Part of a small language model's weights.
Size: MLP 768 squared leaky ReLU, 4.69M parameters.
Architecture: RMSNorm before each block, rotary positions, embeddings untied during training, gated attention, value embeddings, learned residual scales.
Training: a variant of Adam for these matrices, 132M tokens, 8855 steps.
Each number is 500 + 25 x the weight over the matrix's rms, rounded and kept within 0 to 999. Layers, rows and columns count from 0. Numbers have three digits each.

# layer 6 attention query, 128x160, rms 0.0814, rows 103-127, columns 120-159
529505491521523562458443511465487473513517508532489486505487503525512421509442494490483477511506527490468510460506519565
527487522531515517493507492503524495504513498487486553481498496484501515523499518516540500479494496484499460500477488483
467489491479482504481469509391491508516497450494463462509490587459588458493517491478589538521460466531553584532558520416
441523487532446557475515507548450481463462543481506498490507491481431483521571586498397449473418533577493521509464479507
519531552526498491412526491470511556515507552494500519496499461506509539496516532534495607421526469526636421592485555505
443525478546519472528477479474503513531505526509449494505473463479433513466564484491444534501412516479460495462494454413
475461472552489447463497481492509499520509453538562460568475554505522574503462467488439551514474484460457491492472522423
536531588475546537444504499472487505520452427507507511432497507448464517440458465537511536490524519518450562462532509531
451472457454535451496459461551504458494465422528553518458463474489499504440537461455481491572474507529521564513527506466
476504468489481533473486505509487531447508399478502518502472473515485420512492451495539467447499499435545458465524550451
505496440446570589538465494491502536508497479456545534482521519522502553469552435461495535417450568506455543562512483503
490522526517540534440521491492527477507499505524469435470470555492508571511568506530536474524448451462535532590503431512
570501424549472556410477441525517421555513509503496506499500554503559544512394588599470513464529493518481516496486525466
553492504460508501551465466535450555480500511519452516498489552517511475432455473499536480578456467453569531513531509501
454452529519484489476464596528505507517504526505435440480526507384490473464545459543546439479482471424445505529558488479
528537538401520595545538525445485446472497593504506520548493522537446483444497489540488576530479421545551558536566500521
494530498529505522552491464472491557502533427493526469514445461445501516487410560497538489481485484556470468581558475499
508545524415463484541529554548497461531496482459530473444489545480539421546556427518489528510508512484494489480474575410
525494501566535454539472485491470513486487423487517478506493513505516525517442458524460508532567478498538505465541524535
522457541571523416503561487472509504471506441516470503459481406450512517461518497480558548541470561541455427511464453515
517447546532525529513516518571511516447480562487505495496511467534554438479477470473436588435459464462521523498460492444
560550538450502524455543476510444456459487444489470457576504485504493473612600538552561477467455434460423561515547520489
527496551484583506517518513511498463514502523486478507486446525510528525374478481517431431520530509556517481587513524454
555484562513558554480487493585508497501495483540508468498525512481513537443430537535563549598508529538486536422513567487
526515509485450442420499520453504435552473565553556504502502552496527470447487483500490439483402461418589557460466505544
# layer 6 attention key, 128x160, rms 0.076, rows 103-127, columns 120-159
527480471476519478484503506507468476492522512530505482524469480524493519510506479529494481469496518457491451506495485491
487518515533517529499529453526532514514473538466546568476522447517427515553519534515462460466511515481483437478406502544
502480516525501509495487488440522514533491451478477530478518517462557496502526517491579506500473475500524508499514512467
478483443499463550533493511568472447454491509500479502513495515501457482491514538476436399532411535527436565429487460496
506515532540487512414550515537477498462509579511487513514471480504462521519558593560451548423490500557590435572477505503
481528495502529501542489501490504504505502542485399522487480444503431482470577512503495512514437523503487495457508434466
450497455566512442487475467485500503524489483517532474559485514500478598505490461496422561499446513462434484465466493392
577549591504504548432523511458473495509497486513467504470494543471481531460425497567533539460537502492438522456526491538
483486495444548452480480477539483474506470430525538528444475482482481506416496440486493516557484518546502563496512492476
478503488497479509468498515506491509461518421510486488511468479502507410518465472512544442481530485456555439443521537466
485495442459543573524486495483492538496509462488538533494502515530518516487552429466507518423455566474466522539516490486
483535535508560539444530514487502495494510509523472449488473548494497566503592485502535471526452466469531524586509434518
559508440541490550412490438515509433549509508498487505494501548502560533518422588570490517479514489516497514504485511463
568483502448510490561478464546450528463502508533452507507466563535508486450451479498530492576447469460560517515533487507
463445546505480485498469575526526515513496515499433453469534501371497458456537448541548443497500478405477539525556509503
531520530402524572527542533455490437474487606497491531549489510551451489433507466553478566539494414529543552528575500523
499534492506510525552490481475483543516521454487521484521448458450501525483383553495538494492485474560471456566571474495
505549529424462505512538555526478471504510483485533458450482547482545431535567456517482525501499510478494488499476566413
530482512537533450541484500511475495476499435495511471501488537502523538514455448536454514546560478497525496457532502510
530422533558513410500565493482506486466507447528458495477464421445519527443514501501584543551480550530468411505461451512
519443550527517505513524514570504503475493549495508498498514470526559436464474475475445575426455467464523519486454486444
554547542462504522448527491524458452472497465492456461562495506498477480599586528556577488478460443462417539502547507474
512509579484607504513503494499501481515471499475500495473479526513522507377500470510408423515522504558516507618500539448
547483562504569551484488490586510505516493488533496478483514523476497540445451527530556541596499531541483541436525574484
522506507484455437438486516453495441539499544543552515491513551483525489441477487492494454481425471429581553464464513543
# layer 6 attention value, 128x160, rms 0.0772, rows 64-127, columns 120-159
485513487492474500513470499510500452532488458481528509514514512486455476487473533459488438507548495527473506474514532504
504521514504507526490452494498518499517471502475498496506523480466482482514503486494529462506501510511521489507505506504
463495530518487518503502497475507510528492497475508491466522488473507494493465477466503486493525473517487491502483522487
482505501526517527524482479488513505537490504499496505481517492493513487490500500493498489527512490504483513516502530453
510528465479468464551487471490503504472504470499505470500493492490484490505481492456507445515510534519485527488505518532
548478503469478461500522517541487481443527476527483478527462499499482492474497517530527512503457517493496521482538445493
531518532506520437511513509494507468497511512532536496486487461544457559500503496503528513484509471494509472516463473473
522518511499448523494456465499504509488502543501502518487505525487534509540522527474510518448541519512524433516469494518
511517522483478435507502506489499498491490472497489510505512461491517509512515496511502523493488448499512505516510494517
497491500541508441524517514520499488490509485511505495481501456461523500488518486581466506484439426476510506466498455458
511483531553536537529491527501499516521507497486515533486450487459473487421485525499503497519499523505527517462468523470
506527458473488511462492489504502469536506527465505492467484521504522493557523505489545484466507485491489498532494513488
441524505515518536515464496453508517552475496479517505486526501477477491510480481454491473489535504514490501495480528486
491500478515485515478510459519513449538496541524508477499532511502537518481474515570514546518481465476519506499520456532
507461504495478491514529512491510486474520501514486517539489490512508475539502543525543490546505508485469498534531472494
484491503500511473475486506487495476469509503518485461496486478524522479539505465487533497438492498451533503523530463538
536509458458548504500511505520490488491491465510523499480534499527578493464472489487508524533451497529504603465527512536
450483524566488513517463528481500484515513491509476472506522505493517474498443509495495514496490514531448515436512512414
561505534518560510470549476527502499463484450511472505523502439488469502478494463527523513532452462516496510499521446498
464499493521503522501497464478523510531486511492521516470528488483509485508491495466498471518510470525475477512466506488
579505511498508497519514493542495467477504517508496527512491535508517518482537550545463512502475526485503500507490507496
507542472494518479497493465497494478533495542492484494504499496531513530514507514517489514515468499500509511540496507492
470487493455521522522517508495499524496499492493515528505491528521520454509502503489482463514537505520477505460533519491
418500395457493485514498514479492513541510489486521506482496536512524448499479493482500489495509514540486532515510525445
516470497509505517454477490504512521534509500484501501524507505509517477503526558515521488482503523500471471546495510480
488477509498479462492543511506489496455497508515507509506492444498508486484531499528471527537477468476513514487533441518
546511484478497524486515449503492453525507480507522488457492511493565517494487510531561516493459454476489530494520483513
549494500492489465497516509541482476430525495537479477535453504514504516490495508542533529501465514461506498489536445496
486529479514509544499483507457489523471504505478512490495505494544507497539399485429557485481568537508505477513474509498
517480509509513512490516523515506510452515497526510492527491482534500522511537503481485507484509530495489461492511475531
515497506518467456504522538509494474471520494522507500502482500488481523478500504509494542476484503500504492474482483483
536493489511516495521496490536505510465511482506511483488504502453530536465483544490536516517493525507479500502512478516
520509498481491463513509471519498465486497496507509529507479528533488514490517476525469514503502493499516499506488516528
497475510513491533487501494505500506492488602486532528457473491499556464496508526538501500498486515491503447534473487507
465510483508523533500493472491508513556478511481509510483542498473523500513500509479508484514513491533477507514490508497
493485484518489488570498522477494490488492483490520506493481477501496484521492529481494485504542478530505508474460515456
541517535482495529493492468501508507524491511478474510502479507514492499504516493492516454508488505506480478525503521469
544513544484463473502547459539502475514502511511477534533525475480496465439495528581480479514488510498502510509513466457
470502517533526525504475478465510526536473505473504499482520483468520478517482502506487498499501480512477499488487509486
517506515507529488485455491522503468510472505478481489486493518497507517502524448491501467496502469476529495484498529544
506511465480510499496482573507471509501521541479508508474493513514481494491533533519477482484501523487527539472513521469
484488501527504486544507494519495498484508493533450477529494514480535509501476491532543508564474454513491533517591453457
516485465475473488502502502532484467460505507534474490556481499543487480506510534550515517537489516464510511523559475526
470500531498526513462525482464529497539488469507508499519537471519479494525505457527489506449516473498480493504491482479
473504496485488455506495520526496480486505491512529497511487480511484487479493517519458500501472494470500520500519500496
507504541504498543492474507505510504511502535502446481517514508463473492479471488530520472510498550493514495502524507491
453502514497535560503481487479515511535469508482507507484531500491523464480483473478463482515507495558495533459497521485
515471452504501451494517460525499496499512486517495499527493469492486504537528561526508503490486493511513489525541416480
518496510453451447508503525518484474485518526508525503461470496491479488454526489512485490468524491483542495472475509495
518550522489504486494511505521504497493502461503473488525480510502475542504521472469527492480504488518496493466526487525
517508505493512502468495454509495493529495519493491557505505509529524510519543529501484506489515509494529496578502517533
504474443487517487504509478492491534497504498490541481444500504466491512496497568495478517477493518547488489495412496493
451476451532505485507462514497504468485487520492525514498496498514519447528535426467481476492509489509526479468481516475
524493505461451485490503510500482511497514537509504526522495493560473476485516551531466512508526545471532494516470500519
486477516546485507506492516503517522475503496499471466530504502454496498527464492500516494497481486512480431491496458493
507493485476485486509527525512483467458518493524490504538484514537496519458468475538510532544471493489519550492545470516
459452445500537457485502505533497544486528469523497474513484452462489485533557537518545491478465511452506478537552422493
511503500519523509464529520508497499525505468497442506500530513480480507510531535505509529467531517511473506514504520521
526484486489488479514518488525498497497515521521474517502466527488501520462495491553504538561449492530531514479521484483
491510508511545492514523490484508500531507433500461486533499532468453575498508508477490531496531483527474520480520525488
561465518488464452495530537542477502447524499533472471526492481455477495473508543548525520515473516490516506487541431500
540490497483471478489519516521485482456526472531481484544473502510477511493498506533514541498483509493510499469514468499
494499481516503513528473522514492534499491508494465498500486493471535517523512520516509529523487505482499519523565478475
542483514493465457478535502528488485487513478511494488525474497499490509489509509543518522486479477486505475483507462521
# layer 6 attention output (transposed), 128x160, rms 0.0798, rows 64-127, columns 120-159
492501514532505531476521482493464543520561504494465512510547482549538528507510466517514537466434516467534506544479472504
496465478502485492505531467466484506487467480506531486529454481537505481506519483500464551485494489512480501490512493493
497520485448513519527497501486470509505487491496507471495494518495501483504519502495476517502505518512509488505501522487
496481503478487516484473510470512509498490494482519504521503500516502482531519471499486485476514526519525482482470517543
528502524514531546453505519478506515511495532531488512476535526515504496485547488529479523479491482501515497540472497481
509506479501522503503497504502502501532504526498498514494511522510543529513481504504491494496536469491505474527473505498
496520518480513531450450530501528521498471488454463496521500533498516494485508496534538498500507542542499528492568481526
505460482536522505496531512494506476469535467516503502519483499516475482485520456511492483573486502489464553500482543497
499498493494479548517493501553482511474548506511499469490496540532494503484463504490534455503504542508502471508466457481
484525522454514518497497501513503515507510519482492501494484542522475508495449514430550497509566516543507471501550510514
487481459510510498463509458532494466508548513508500522510536470532527496576551530494501512537460453506457484504477511507
455496520508516480521512501509504526475515472518510518488496494488489503466486495487477516533509491520505501481513481513
498503500498484509486519479494492491484468507501508497492502487492508460478526500506484537492471513502520522503523497502
479520508519531447516530533497487511470478465515483523523470490507454479514493512465497484482514516528477502474520522461
519493519479521498480473491509489517527485493488507498506531502542507547500509480521487483455502510505488506487473510526
522484500498486492524552496535499481496489501514509527509500489504501509451479506514481495548484503547461488480511506495
497494532565474512511505494517470514516552531502453487502496502504460487523489504523482485467490515503524418509456511479
485518468444504528517521492519483524508496494477517492463477488503498544519530497479523446531515494481565492513489517539
489492482486485483508444513491522498527467544477530493529493525505529475485487510506487498467527506493501490491504492490
499516534473519505519486508483451532497479460479506489509499514504487484504506501502492514480514499502520520503507512497
486455498522498480468467503481556542507566501528486498493509508489475484513515452465521482507514495468503515510475506514
493507507493501501486469520520517546471525486525494502468495519472479490469503501498539471479495512491533491500532491510
502506485500472494507496516481484500533494499482494454484473469432495542511461526504463505508522479472520485509506480490
537523587519493523466527503501472510487470491510499469490507478472486522509491526490509521498545478471531497485486480541
511448525528521499501499468485483486518527511514485562518528523550527478501526461528490520510497496500496478466486498533
530511490484510501532493510546487495500494501490468491502504504503504505494413494499506460472487494504466481533491509483
437518522510512480510506545519494536496555491498484498496495528504473495486477523489460522496523524541532462477513519476
518481488512511503480505527520536478520507529504477524510512509498531511485482489514496481510518492507502497504477509507
487464483536496464512538477538513453496453496527516492522503488476515470441563487519470496551427476479469539473497494497
547499490496502489481498477503492481537519530498464505500513528505508508474486502558509496504460484498494508511491522488
520516500483540505496500494525508512487527504496461486487506530492519498501477506490538466552514472474479516517499482511
528492527504515485478532497481522492509509518546497530528474524533481459534541452505471513509506481510489510477469534480
522505541531490515460466528506526542515555511485482490507539499462483517502503526470542482469503558470483518513469470493
532438492521527475509518455541478480486566428521467505576538470537458505534525484511486485529445492534445515503508528494
473510519492481488511496515480483513464462469505530479490462495504459456499505490493467512496517493488523497482515500498
505459498462505507483487467514488493518548506491506485531512534484523527490501465484504485495471510451494511528477522520
429488478504495500501468513470517515517483468474568497500517489488495491523516506490478555497530511497529525476496513538
500473473484516507523472542478515539487476488481503487501475521505507494514491458456477504477535507486484486518506493516
485511485473492504530498492499472497488484483492536503511491493527484485501523487459503498504503521500537499506496531502
477476486510467508515517489473516493512519480504536541533503476513496521548502521484495544494468546551482460471507502478
446522475515489482526508489492502490476482481527492490466446473458499514536469492458510518529501462505507507519548486531
512516493452478501491507539478523488517449506497530500500455486534477502507496517506473488447529531511530488463473516517
522506511537528476492490506486520508519488527506492534480526501491511526486478477486491467468489497518485501500461491499
515524509462493489493479514492471515500481523471503472525486521502496529466481543494518505500522516522504475475526486512
521522522536492518474532481522494523530535521472425512503541521481487509507455501468542509477518501514498515521493489503
506481443492492480504502496444520480496427482505534512513460447535516493538551491496483522495521497529483500490512501509
504498476487465493517514479494457509503494457486532471514477460505486514543520536488499505469504514468512444532483520499
517523528508520494489499533488502485487500534526489544501482548526494520477461485489513490514509485487484543483509504515
486509506521528507512513500495501513504515494508469515491511503475506516540475498443495513532503501515458509518518500504
489503482501471501460490511487547493516456525497542508484488500494501488461504519529472535492514503486504498493487488491
490476480534474499523490531517523481466563489531487502495498521489478505509480486509494464544477522486476496473488488502
508510519489513494531494506510474498473545492516488504493482539465500492522495481479523481536511457460526532539544519478
571466560494492514494513469485488503517481463495490499527500455512494569515502523506520490520497494506452483494482480537
496489463557538479532502499533488493483526489510466500471515500453500536514504459476521470510460502488442527537520501515
557512498459533504503518478461504473534492498522511521480473520561518518493537508531506520515535505548503516471505546491
513510513518488492481488519526533507531467527507476496473496484472513505507472531501506489453525511495479460490477487494
569502530501484510485535502494484432495497545527480552507486529571518514487453497538494513511525453574484495472508508500
483500470495493488504477496484533483461457527506574500488469517518506496490500468479464464543481495477531480462491474481
480545516516524497488485533481521515507489499507509489469514494501488505539503536486505472458536505481489494493489523507
481536485465461503476453538481545491489481554504524527456502513523520514501506505524500495482491529451549485502490496504
506515452499520513533500505484496473502489512512505530484465509558527503522472471502485497505521455514474492521485522497
510493492502509500490491512519522504506480528497494507474492498488546520487492512520511482514519485484491493521495490507
496491480489470494487521513491526438471473494530522509492446480509477461513495486501496487509512497512534515481474506522
500510487493540498529484512518491507505532512493493513489508518512522527485480508488510489513512505504478493519494497483
# layer 6 MLP up, 768x160, rms 0.0985, rows 0-77, columns 120-159
482528481508444471543508487492498503466528467485465494476460560514471478517485531537501505482454471489472482488455485553
482530490487515543490515559477470499524455469494523483503451511536522544485504521519526524515502496526489493551473534476
463527533504501545492555500509507448515477491507494505481458523504477504497498535520458483476460486503478506521489507485
510519515480532486505513502473493530496511528556483469525489512516515519491525469515515496485482525494505515514492516495
523499467523453478495475523489462530479493503490460511508502547467522512491483501531534543533526491476471505471507487493
494484436504485501518508496488510506523474510455492486523542509457481522482493519440517477488514438558470521489498510509
483475479551513491467500490506498539474516486490486520454494460469492444539514520473485527466511521503522471519486481484
470516510493504473499512463523512512502479482494492517478513457453468533511452522465497506517502478540473473522469487476
456452486530501543535524521505506468488506484475476483488466495517531510505483502457512504501480516459518463550548479503
485485544572496481476502492521451550532493501455495482538524519498518493500481434435478539491518492536469530486530492530
501501483496515448535492518474518505525510477520490451493496505508475511479540512475465480453502517509517489491521476527
481536522519470523493502494518479521483522509480493504525494456500495504513539509508510496501519536497591475475480516471
498494541480475508439507477514485519494520483512468524564530485421527514535501473450507492474486489483517496509487571516
519487519574501508491528520500499486475485484487512454524467496461524479496510503496521484505480557482503500505517540494
465494493514528514531519521521507513481523513523487484469520495512495521497531497450485447481543464484515464526517520517
480524499545528519450502489502486510504516491473509512518490540496445497482498486528523511476534479543546478512508501492
506514482495511498485516520522499489514531527522520441518459476478469406463552507530451521459509525541544517537561488535
505490517496502412464519510503487490494479511499519484521485501469505500503521474519458496508549480498502524473484507525
503505502507472480491504499500490519479505479490525473472487505511479506498511482496493504519440463477526492505464464466
526484510490505478453493459482522528470505459503481539529539503555500487486468494505530538553499532511524506512470507528
510495475430503527501507505523512536548496516485491510491505483501492493531472515481466483512456462513560497449459506452
509496494538518521494511484554461513516510551475452512512511525535530503463523537512495560468492494504522502498528475498
525481504509540511520524498475498479514518519547486519525475495506526512486496458532511494502511528539474500507510491513
495519526524515521493489521497506514490523519479505491499516503505433489511478489523486478539455494529501528529509486443
519487482497495444461464502495481499492466509474474514496489472452563484514476528551494497457546515515475492522467516481
502477511555494506483523481500509488454508566490488502501494475472481500486523514487498492492468502529455518494488530452
495519488482515540485526488535505479506480451488455538522509482512509510499506530490475496464525512471480534512517493519
499495485480486473452501473496493508491508517502558535470485505526525483526504530495482479419493522468528506550458471480
488504489514517487481479493476497471491453522511537484532489452498515493524470510521493504520489502456550440527479547498
509517477520483486482496482491512519483524460493484503531513486543492512484480464484495520516497490525522486535494500487
513483513483506515490531475469495466523520532490544466558537511507504463497532546471509555484508550504513488485517510486
547495478512518502499544544489461490471516531483498501499501482537477556463477481519485535447477518512500510478488476507
464503491475470543482490441485482534518537474495507571511517503522487471487458461518527485517528517527438528500518438525
525509484507511513516465448484468494476516488510466477507508519531508517475504540488481538497457482506508531479511514495
534525496459529517477474532477469486482504511505501496512530452495482470516535525515486508457524515488515491489544499455
496465478579520525519531504520490521550495447531501526482499526499466514486520535539447508465504523447535522527512506452
521523483524492519517517496473491561533510484494491497517535461530486493512472485500519476478472508482506492537528484521
484505528512523548493535449506486489468515490481488491457503471513495541499535504515548484472510510551485510487473460502
518482498520512442479530488490502525504486517515530444498499529491472503554511474504513467484507541512446452540511501496
526472534541467495491487472470488512582521439485496534533495540509483476509532506534471487477528498503484531492496514513
507513509500464471498474506541510489517520528493474473495452473503517501515512502527486517483476471550517536535549531511
510523485486475469477487478496506487480504542511494490454502466480542440504497513491517499493492473488467494495509472439
451472522538468490539458538520480494515495474489507499524513505497514515520501532488507518510506443444472542468480492461
509478501532509492437520505490497470514484458497516495517467505470492527555486513518514455455524503449520528475497529473
485478432510479490473512474474468505444542468506551480510482483468489472454533481471483475514473490497533481476488489489
473509474514492475518497451514488541517505498523495518486488487538493497487499498470453547540549538486436481548501508537
501515479527510477479515547473475512504477496473534533489514478539493538499488481519525504465496510475495486509481508502
490489525487462513518498508503473540522478497498535450470526455521493501473514524477529503534523508429488510500477490527
520473537515523508478508454494489496483512517486497507488453514462479490461513500507491468551530502459548498496502545594
540511488551511510453504529464512472533468480486494510490507548498530498540458501498485499480516517476498512457492500506
495524482478461526536475492466485509457512476460549507523490503530502464510493444463479462473505469509499497518489460490
530494497467464540483492482452483519519512537524503492518541525493543471519510496457505567521498484545495504472484456486
506529478517519527520522536438486562543521503468554506499500497526502553463547518508500508502535540476449490521477506567
486486507485553488468471469478494515523485458471560475486505499546512524530514530511471517537485498475483509535470541532
537499529573448539477488529517505497515538534513433449475468452476520511520511494523541499498477503501499549535492458481
514503491444501515490514475490485462468521497508519502491474492454482474486493452477537502493500505461503511441498489514
526506510517489462530529505534507486512511450532472485483524508498483467521479480453458491499471481565481482475480498500
466509482493510515467515498541505529551528497516470465481497473541525522492487473487517472508510454462486525499470514512
479510476491524493496508488519500492498503509500482493547496514532539501512546482531518497475466478482492548476501500529
562514493513510477499511488495488481511532474488536529483515498479482501493502538485522472475518467522497489502497501487
525496490508471534493502509494487561513479478485497503490483525535498481547504497488515504461493514492499450522483486514
522470505511492506507488507465486550487541449495511524561491539500553454539474520497509539472454478515508489526501512480
492486505492536520518533506481496516476505523482517510535508438509512493499477479504444466518450511457492516523515501518
574491482448509505476462473492483444505488499520479459542485499545500467486451527471495520492511503505545503507456452497
535515532495469523540533481487491554523497507496520505476468443529464516495519557539501465522470479489513543498514504488
507527510454514551504523524496495510486527467507493466497482504500484494486506507497525477510438524550491503515510494488
514503518492487484439534502486530470497496504527544497519494509506484540516460506479474475484496489533490448487533489486
500539504494481478468512470502464501509502514508489477478483510536473500473495530519510532490542540478534519511510508501
534515501513532536481485516542503472492501503525450465488527490532500470529531469479510489486469505495486534471520502520
483516494490526525548492496515523492517498487480523498519517482500488540517487513493516496482496512552464493501494494541
516473491506532509501452524507473475541530494496506506461472531538507496479510515527493483531457551479507495472509455497
512530482481502458523485501493497511529478485516509534498486515520495500464523525480510465479490500531479477499475535498
516499495548492490506488475517479469496502513453509471474532466505506530475507518541488516473472493510526459536493486528
494509494478483528542507506450454529522514517465476517533496547527513510483509482508473470531522534543486484529494525475
529477435505542509504464520484524514503503424512540542526511485508512457496498531510528473465460461477452475466470485474
478503548547513528483547514482491550471496487483475534512489499518517462535506532479495475504440499481513498497475537541
502497469502506488534549438527464493519505493481453532473521502523534479506552478529557505508514506454462496477504480488
482479519492492525524475463491498491467512500520481503490490492523491489489509468489505496489520560474517507513527487497
# layer 6 MLP down (transposed), 768x160, rms 0.0775, rows 0-77, columns 120-159
509506513474533483469509448474587461504546485476490511489501482523518475503496506482521543464526477493508491483458511490
504497481511472513496530527525518498505523499513491509528485536473510523460479501513477499580518509499493506471485543470
503507528526560500528504449523535444510564479454459520560510481533526540464476524498521454497511465517488530482481525492
505504516498487530518489490481518459477459469521488499482517475499527492492520535535506477542469500512476534517509515474
530510498520496461485523518479473520515506474511507478537466527463475538457471503508489498476462510517466492443486490473
517506487522520531529521487474509497525495520503476507512518479476496586503497568486499512551532469541463523504537529510
478522491491495508474540537473509514490471530489546562507509509497502472495538513479501496465505513521475471500528484495
483517550511523473433519501513508512513501502531519465431503474498521574465470513491523553523510500500560509522474528515
479485493484503531514540536479491499524495515444493525462457487491479487502549450526497532478546485479484524504531473500
473531537466489536540490468527499542499561500439510503508487473566533479494483492520487560489550454545482504536538528539
516503500485497486557504471474494520497496439502475477487550490516484499511507503545526522494489529511530494487538556522
520525541505546490482545506499514505506528545505559518506495480475501453481473536518496473502497488519539529498486507511
480472505527446534490483565542503506460478527521477493453523475515483509474480475486480500504487488483506465475481465486
487499531494512505480499523473483473519484510512522534527505497512475470514484461548544490474497478509526511464503497501
486550468482473501453492513526543480510485527503503491501524487524501466477503498502459508495512487519559526497504528496
489553440514496501489501467505494482498522518488466482523491531512493509503489521490454525508467476514453498502528504459
485499452489517498538467565524537463520484530454523475512511481466504482481507527521499525456534525510536557530495503541
506543482455547487499547532471527504550511546471500515552527521473447502474484520500456443543533500490503517505500481543
503507498505514490517482539514515553470455496509495516486492489537484503496533513499495500537481497482503512468493516502
501518471514458468561486502459503488495540460476478505596487511514506439532513507485513501513499470515528491551485549544
509507490503465468497486506502518564529484477477498480500533480494483535565512473466523477509470440526512494484524495536
484425476519518483482536488479482505514541498531468496509512499519507528507531512469510486476494462487458466492512520508
482483473496487504496472471474538497479478497507511506481493505478503472487481518502521503525517473508506498479513498526
486505527483492492521533543474444504526453470484502496476544472496484518513549538529544451547487508459491490474518498493
466517496488478499510531480529503429537465490519523467466509495518510541460440485515474487495480481465518494473452478495
480494505497479528544479520507483486470498475508475521501503518525513490490554482529490478522534485558491502458523525463
438515495529481534534497508512476532508486482470503533525476494510492489509507480523467485477516482520503504539500520526
532475490481508478517466489481536520490503500498493506491465501540476537510515497494497502515523487465491489453461524518
466481440545495489498552543483505481492510555523525505507503524533488474520505505495510503463498503440512500502556489533
492499465511498482518466498451520515491519468464477502543494534482499532483536510476495532480483495513501518494470567469
505447487522524446484524471450494508500513509491520515498535476509513483502505500498538552498536487492513511486536506539
451456492528485487497552544498489520496549492497484523513500499490465526511524461500513531482475528483468495466486490508
458508508459480481472515541521470506510495517456469534500496531502472458493458523535535567511510452518460515488519473514
491492523475520503489515437497525516476462497521461484512481499473503504435495462476526489530483484527511535466559511483
479520541469569474488489480521532500493508543494518535474497487505485484512518446519514554518494502512476465521466523504
498483519529509518548488480471474462526533472526452512519514511497459541486478539533470462443489492471483528514534441470
491481458530520496568466483508536531478503468527540494507545519501519490515476491517514484507513510480532489503521500497
501503504462442552497504550476505460490503516484529507492524482505520485519480494506455509465521533507433505477467487484
530490523473504494492473491500520483572522514489497491505496519496473473491446553511499540485513564512493490527529482525
498494516533498519503552482497494482483495526513449497490489526497460503520483522525497449525492470540462457456515534506
531521507506469489489516430533529498523484474501519484467516466472535511462537507495467464501542458501525472491468541452
523489484504459507494480511433496490503551469490515535518526542594518506536485492501552544477536467486547508530513481454
497479477526487480492517567532492486488565471529497554489508509474488478495448485453503557467505509487512479488489467543
500517497503485507417529491530580446501508505497472481464484485484485542464522520496460505456467540481518489518478529551
516507528508501512454507477507491512475497494460520510453507471475485451508551504452539533498495444490514509480499512485
472505553493484519516539503523507521554457491520513465527492528501467572511505557490491520509532512485463492509533522462
486481536467515508452479489477463469488487517541539467519491514493468558494517478525493546506499531464488448512493490472
498519491487479520522504470479494542508473495484516492506486545479479479519467526524504502521508499523515510451525478494
565488483480532532470553486543505482518527496516478553484511518544492515492535512530484534512528501441518481489501499506
506517520520459513473496549470528479515492508507474500503521498469519484478513515525508495511491535449510536451489555542
507503509476558503479495511510482435529526453454514490494493475446539458511522484461496526513519510485462505510463485506
514507477476484486451526502476539462524507467525537431471504513503489548489529500474534509511531477479492488512488513523
499501538518499483497515510517494487484475487419496515526488525543539504458503504537482529544539477494505532479511515438
489493561490508504493492495478537490507453509491485469494522486517479542533483527482461518496475492486505488503423575458
488539467521459517479514546498529472502523467511485553486515464471487461532546460499522458512521543479497487558470514521
509518557491515534499506454511537472462506533488488477517511501500517482526473503487487484509513489528466511487511494463
520501465537508430476510471536513523505497494482509520486496528507502539511469505530498504487491493537529493483524527452
498480489497456491470507474566493469536504524505504496531500472520509504489532433549445498507548505507532479460527537501
464492490473503548501465497484487528475516480509498492492513491523503472545501491481469501474492514506486497531531533486
494523565518500509460512542478464568492464466487461465483518481481503491494521524495532504553525474485497518489530538543
493512533535497508465498517506527555476463497497517515478493479519479535465465531487505531517489517466492490480464511521
488486484509518490434471561479500526461544540511576533532489506491514518504478451489513550495526485479509453532478488487
456497476489496501556486572487473522511496511518473537475511500535493458519491456487499509446468511468474474520538491518
482501471520506509495542473550524518493471533469512458500478452470506489509461513502537522512418469550516485472480464452
468446508498534501518474518522485526457521466511454505492534519481511410523503482503519485499488530484494514512511522494
527529466464496514510481510515518467471484480478508450493523500517486489511531493505492541487476531552448502519511502503
478477502484452494466519525497529503512520503564573472527534519489499501513471522516520516577443475481520475483499522521
516492555476498544498487534498475470512504522453465506522510489527517476554536514482499484508503530543461530488469549494
497500509512473482523537529532528499486464463471492450464518490507502506499486467527482458467467529472516496498479539521
524488522518541526496499482524494510513529532486499518560476494519529518535502509473491493524496485518483528526528508508
496461456517496485491512491559515470506534485502425538505487483529558493488456501502552490517509520479501497548486491516
466534482487550500548503469459503501505501519444485487509508525567490510469480514488474516516518476514494513501540522478
509464518532536508504486507516530517496492533500461511508538513515531521522527456471492490478501531491511463527470465491
479480482494534502496485496483503506498533445460441473521507482499526488515525459509470536478522509484487543505505539488
501468504497564521522457503505502489531531467522484515509529509533447519513527480531539471485490474446495451503501510503
493465533516488538518514506512533533471466491507490481490542519464503532516475493526522442511517478520518506531499570504
459498492507472450513500491504466516515459508486503484510496501490449507456538505526483516474488508485486474481553485518
462463481463488517523487465485505520503499497518473528479481521475514502475490500488509498510489468516499480476494505529